config.toml
lr = 0.0106
doc_mask = true
steps = 6414
Each number is 200 + 20 x the weight over the matrix's rms, rounded and kept within 0 to 999. Layers, rows and columns count from 0.

# layer 3 MLP up, 768x192, rms 0.236, rows 259-284, columns 64-127
217,184,165,225,231,189,176,224,176,189,177,207,188,180,173,206,197,180,196,190,177,192,202,189,194,169,188,203,169,211,195,202,193,197,207,177,189,235,228,182,194,209,214,187,199,175,210,196,191,176,197,171,216,193,226,192,209,179,194,194,188,210,177,216
229,176,210,165,187,175,191,208,190,198,190,175,155,222,219,178,204,194,180,187,181,184,196,173,208,233,227,191,180,209,204,216,199,205,226,191,226,198,207,199,176,180,202,220,200,195,194,213,219,164,199,228,226,173,205,196,214,229,200,231,207,225,204,218
194,195,197,222,195,194,154,211,243,192,197,179,217,192,225,195,236,212,194,200,225,225,188,205,197,196,211,219,184,222,183,220,198,193,209,183,208,219,226,226,170,244,184,197,215,179,188,227,222,164,199,189,169,197,196,219,159,205,198,184,214,212,180,206
182,167,184,204,198,231,215,204,191,206,153,200,212,208,195,199,208,207,191,192,185,196,206,215,202,219,168,197,192,220,215,234,199,187,218,225,198,198,188,203,172,203,202,204,210,221,242,204,158,150,203,212,232,167,219,202,204,203,194,173,187,202,212,235
192,217,203,214,172,163,212,177,182,212,186,189,213,200,179,190,198,226,193,242,182,205,196,214,203,211,200,202,209,228,181,224,175,229,216,211,174,165,207,197,220,196,229,168,191,191,196,210,233,180,198,203,234,159,219,228,181,224,190,203,220,187,224,180
244,220,193,199,219,200,182,174,214,177,164,143,190,216,178,175,201,200,185,206,191,204,212,197,199,202,219,226,203,197,190,218,188,209,189,186,197,160,212,207,169,177,162,197,202,230,209,172,212,208,202,204,171,180,230,222,190,199,216,179,203,209,220,218
215,179,173,214,240,208,233,201,176,202,185,201,227,239,199,202,203,219,213,190,191,184,217,206,189,191,190,228,226,176,231,220,181,219,194,195,214,166,172,183,190,187,229,178,181,218,210,178,183,219,178,228,207,232,169,261,162,213,177,207,203,154,204,197
163,219,188,196,211,183,205,174,181,227,206,224,191,196,210,201,168,162,207,230,214,216,236,203,194,203,221,199,200,194,220,205,195,185,218,174,190,177,198,159,211,199,196,219,202,192,175,214,199,218,206,197,193,201,178,237,197,200,176,219,190,175,192,203
220,207,210,161,183,176,212,207,182,171,201,183,224,205,197,196,197,206,209,186,185,194,220,199,232,201,163,178,204,214,197,223,216,193,170,235,217,207,195,191,199,207,164,186,261,176,193,208,187,210,199,201,174,229,166,236,219,202,183,194,210,241,203,171
197,235,179,147,157,219,187,211,218,201,200,206,196,231,195,182,218,223,195,228,206,220,212,213,184,225,227,211,182,190,215,190,188,179,208,233,187,170,188,226,202,214,243,177,187,212,226,244,195,221,173,214,201,187,200,194,207,227,175,173,202,203,199,232
134,220,186,183,213,250,169,186,210,203,174,204,190,203,188,152,139,204,205,201,231,199,189,190,213,201,203,201,195,216,206,209,199,228,197,157,209,203,185,181,179,205,196,213,188,214,198,201,223,175,203,191,161,218,186,200,229,212,182,200,211,179,225,198
244,219,175,192,223,197,198,186,163,190,203,192,229,189,193,193,190,210,200,205,222,210,197,188,191,227,206,183,198,194,206,236,186,213,177,194,213,195,200,217,194,222,158,206,161,224,224,237,211,172,179,217,184,214,219,227,192,213,196,248,210,206,183,192
193,193,225,205,189,207,182,218,176,199,188,172,209,181,210,231,187,229,206,196,180,200,210,202,196,185,200,191,196,203,206,201,191,191,198,193,221,208,191,200,209,207,207,212,184,187,199,189,210,230,187,173,193,185,159,203,181,197,194,217,213,192,197,227
188,188,203,194,205,186,194,201,168,175,174,203,218,193,188,195,259,192,169,167,187,194,227,218,210,191,180,190,193,234,207,241,187,196,228,230,176,211,200,178,230,213,176,158,183,207,207,184,195,206,193,185,174,184,240,249,211,198,213,208,193,211,184,196
231,186,184,227,195,167,182,181,222,160,192,175,211,204,221,198,204,187,196,190,196,242,208,200,222,210,207,219,203,196,175,216,231,211,195,167,199,211,205,202,191,194,191,226,209,206,190,185,187,202,211,220,189,193,200,177,206,221,249,194,193,200,200,205
192,213,212,237,168,186,192,190,204,186,189,180,183,176,203,179,206,178,169,218,176,162,190,223,164,217,182,191,230,226,176,209,191,207,202,202,212,180,223,172,199,217,209,204,210,223,160,198,228,213,196,181,168,191,210,182,176,171,191,214,213,178,190,202
189,204,181,218,221,202,207,220,211,211,187,214,211,211,215,202,180,193,196,220,196,209,185,199,183,200,200,170,186,190,199,210,198,183,205,198,192,232,223,165,169,223,196,204,235,195,181,192,239,183,217,213,191,209,175,208,214,228,208,214,203,228,216,224
172,214,212,218,220,224,226,260,226,231,167,191,213,157,193,195,181,178,160,234,219,192,197,203,203,167,180,231,203,193,175,213,190,210,221,180,203,196,218,168,218,160,193,181,163,207,220,201,208,222,175,180,211,202,221,221,176,183,135,200,189,190,185,209
152,199,221,195,186,199,199,200,231,201,181,168,199,229,230,214,209,163,204,230,207,195,196,217,160,220,209,227,182,228,176,196,212,233,199,207,222,206,195,216,191,232,234,198,240,177,202,211,206,231,182,189,186,198,197,229,209,199,213,209,210,179,218,202
139,196,214,226,224,202,211,214,193,206,187,197,206,224,185,165,179,186,191,218,161,215,204,190,190,202,195,191,200,192,195,220,221,229,185,195,212,196,215,223,208,193,164,206,162,207,190,161,209,217,216,195,203,210,200,194,216,210,193,212,187,211,185,197
198,215,195,161,193,230,184,197,194,219,198,183,177,183,217,231,186,186,200,220,211,251,179,190,204,144,200,207,202,201,197,197,193,223,214,202,195,152,195,198,171,244,209,168,230,196,200,226,203,218,197,219,194,221,174,207,198,210,199,182,214,192,196,209
149,185,232,177,183,187,216,173,216,155,167,162,175,186,216,200,228,184,156,193,209,238,183,207,216,203,202,180,204,175,186,193,177,237,162,172,219,167,202,197,215,209,225,168,234,207,214,196,200,200,192,222,189,212,233,173,178,202,188,189,233,205,192,209
172,210,216,177,169,203,207,171,161,169,191,202,186,169,188,190,170,208,186,185,240,234,212,225,192,185,232,185,197,186,201,193,208,187,201,223,171,186,210,208,166,246,191,221,191,171,215,189,206,207,195,184,219,175,180,198,227,211,211,196,205,202,169,213
177,209,190,191,219,201,206,187,226,198,190,206,201,228,201,201,191,192,205,253,179,177,210,168,208,211,183,198,174,193,214,212,215,178,174,158,249,159,175,242,194,201,199,187,188,196,195,208,209,216,187,210,164,203,184,206,219,222,196,247,160,190,195,180
177,192,203,185,196,250,213,213,181,207,183,222,194,221,198,198,204,201,205,188,213,171,169,199,181,212,205,174,189,190,215,188,194,222,210,178,204,218,189,210,168,175,221,209,221,185,185,183,207,234,202,216,184,188,212,255,195,174,200,201,214,232,198,182
205,194,164,214,192,193,189,189,208,181,201,205,213,179,202,188,220,227,187,214,191,211,191,210,213,202,242,178,201,158,189,212,181,192,186,188,184,187,190,174,221,191,180,221,169,196,194,236,202,208,197,200,213,193,221,181,203,192,217,230,209,201,205,186
# layer 3 MLP down (transposed), 768x192, rms 0.113, rows 259-283, columns 64-127
198,190,191,206,202,174,198,227,210,226,218,212,193,199,213,214,204,168,176,188,211,201,241,229,203,204,192,188,208,185,215,168,211,188,198,196,222,191,235,188,199,191,206,191,180,215,199,180,186,209,169,168,234,185,191,188,207,199,171,206,214,232,207,224
216,208,210,186,200,208,217,235,199,209,193,216,193,204,223,216,167,197,205,204,198,205,194,196,179,195,209,210,226,213,190,195,203,211,207,216,203,207,189,178,207,203,209,210,208,190,198,204,217,192,188,202,186,200,181,216,193,225,193,204,192,208,224,180
204,201,186,211,196,193,221,186,208,204,202,219,207,204,187,199,197,211,212,228,158,227,177,208,205,207,237,204,227,237,202,168,221,217,199,209,176,213,198,177,165,236,211,193,178,223,207,197,178,189,197,197,195,166,151,205,212,249,196,210,175,205,197,150
214,215,182,219,226,187,187,181,214,204,189,207,179,194,181,201,213,204,238,190,199,168,168,189,206,198,183,215,179,183,219,209,215,164,173,214,201,186,206,195,190,186,180,221,191,194,199,220,210,216,213,205,212,213,225,195,203,187,201,172,177,205,202,203
200,176,183,209,197,182,241,201,228,201,205,222,194,213,210,197,212,191,229,176,199,189,235,212,211,183,169,221,224,183,225,177,205,228,198,165,189,213,212,133,205,182,192,218,236,198,197,210,195,199,206,229,217,229,209,218,219,205,208,200,159,214,189,164
204,196,201,206,214,230,219,212,223,225,199,234,198,202,170,199,212,190,166,172,197,218,212,175,206,200,204,219,246,196,163,181,215,193,178,199,171,225,201,199,214,210,157,206,195,183,190,219,210,187,210,218,192,175,234,176,185,174,185,230,199,221,184,210
180,193,152,171,211,212,228,195,219,165,201,156,171,226,183,213,162,180,200,222,183,205,189,190,193,154,197,210,162,209,204,218,178,227,201,199,201,226,213,241,206,239,193,196,233,195,197,221,216,178,216,220,221,207,163,207,214,201,190,183,197,219,191,202
239,187,225,178,201,191,219,138,187,224,189,201,228,212,187,208,172,240,224,222,237,172,191,198,180,196,191,161,179,203,194,208,182,191,230,213,149,180,203,211,187,202,181,211,213,177,199,215,212,144,205,217,246,193,185,215,204,223,202,198,169,181,228,222
201,182,182,204,199,215,226,204,184,193,205,210,226,180,199,166,178,209,214,171,201,177,210,193,193,201,235,224,210,196,214,209,201,197,203,176,237,192,206,198,205,220,171,209,189,202,188,222,190,193,194,188,198,204,200,181,190,203,220,197,212,174,221,200
178,211,217,181,180,223,227,184,229,211,204,204,217,258,159,188,195,184,211,189,213,191,200,215,156,224,191,207,204,234,189,215,145,211,223,180,177,198,213,218,189,199,183,189,224,196,221,192,212,215,197,187,213,201,214,212,168,204,213,189,186,197,194,219
225,182,181,187,179,204,195,218,197,191,175,170,191,205,182,182,213,210,188,195,180,222,196,194,156,167,181,209,197,198,195,177,171,168,179,196,212,224,187,168,194,196,170,207,208,215,193,212,181,231,203,163,202,208,217,182,180,230,176,190,202,209,165,233
206,208,194,181,183,166,198,197,169,182,217,201,261,199,172,162,202,157,210,217,208,195,220,228,196,153,197,190,181,218,230,235,165,201,181,215,268,210,187,202,214,175,156,216,179,222,196,209,189,200,199,175,176,197,180,175,195,213,167,205,220,236,216,211
228,213,232,230,203,214,195,204,209,201,165,164,225,211,208,186,197,152,184,201,175,212,191,216,188,192,172,200,186,209,183,191,183,167,191,186,199,185,174,181,206,204,240,220,188,221,213,210,215,198,194,211,206,194,192,189,183,186,211,217,214,196,213,223
199,201,225,203,220,217,180,194,223,192,192,204,207,196,169,149,183,235,221,195,225,216,212,194,240,233,209,182,200,211,187,214,205,185,167,212,196,181,185,210,215,174,188,167,170,206,227,236,225,210,179,186,192,201,201,170,177,210,230,211,192,209,219,215
198,173,211,257,198,183,202,207,172,218,181,173,224,214,185,189,195,192,220,173,194,220,192,196,171,211,177,208,214,218,187,213,190,172,195,192,208,185,170,196,185,185,225,221,199,193,198,239,188,208,208,172,191,183,179,153,198,221,225,208,203,195,201,201
193,198,229,198,198,211,203,196,187,191,191,170,209,189,230,170,190,216,175,201,228,206,190,177,202,186,228,218,169,209,200,204,171,224,226,198,192,204,171,205,206,220,194,211,190,185,183,189,178,215,202,196,192,228,212,210,183,190,228,195,187,211,178,194
205,178,188,179,204,218,209,151,230,201,204,190,256,220,223,194,183,178,196,220,213,194,203,186,203,230,205,148,199,226,176,209,208,187,171,199,199,226,204,194,217,216,194,173,172,198,191,209,180,170,189,208,196,203,219,248,194,211,200,205,219,203,167,197
188,207,194,231,162,189,174,190,212,206,222,180,218,246,184,194,190,218,214,220,205,163,213,237,196,187,212,215,181,199,193,224,187,206,200,130,175,219,192,200,194,176,218,193,177,189,225,190,220,254,157,196,185,218,209,208,184,218,173,201,174,229,135,164
184,192,187,172,187,188,189,221,208,196,183,165,215,218,237,213,206,199,190,227,224,170,218,205,200,186,217,182,191,247,194,206,179,197,247,238,183,171,177,193,181,205,171,219,190,213,212,217,210,186,189,213,216,204,177,178,188,205,215,194,176,218,205,186
185,190,222,226,147,207,174,188,168,190,180,193,175,216,210,235,214,192,217,199,204,218,199,258,226,209,185,226,183,168,173,207,233,158,182,192,200,188,204,181,186,183,221,214,192,187,203,168,185,212,203,223,198,219,217,198,211,230,189,195,209,247,212,220
249,191,178,191,199,216,220,159,206,218,200,201,198,195,190,191,196,192,186,266,192,208,229,167,186,178,201,213,211,180,189,199,207,212,194,234,222,207,152,190,209,195,189,196,189,194,241,195,188,176,214,224,204,200,204,204,219,207,212,187,231,217,219,211
199,218,211,229,216,215,248,189,176,185,196,238,208,200,216,221,171,189,241,184,202,181,175,229,229,186,172,158,138,208,203,212,192,211,153,188,212,211,205,190,221,194,170,199,208,210,176,196,173,171,187,219,229,177,234,198,204,224,201,181,192,202,205,210
206,189,214,203,193,201,192,199,211,202,183,189,235,220,195,181,207,172,185,198,176,197,202,214,187,209,197,187,205,183,205,210,206,204,220,177,205,193,222,194,192,202,179,201,199,188,196,194,225,186,204,185,224,193,225,188,197,203,204,219,198,183,182,207
165,208,179,196,205,201,184,191,218,200,223,198,178,208,191,202,204,195,201,199,200,191,201,204,207,187,201,165,162,202,184,211,195,179,222,196,181,206,162,223,192,224,184,207,224,188,183,177,214,185,191,209,195,216,213,199,229,189,195,214,187,194,180,206
226,193,196,211,219,195,188,200,164,194,170,197,193,154,196,183,205,208,180,188,222,233,203,188,164,199,222,218,199,202,218,200,185,173,187,193,200,198,196,203,196,183,188,214,200,168,192,179,190,201,176,184,227,183,206,231,207,219,190,200,248,206,215,189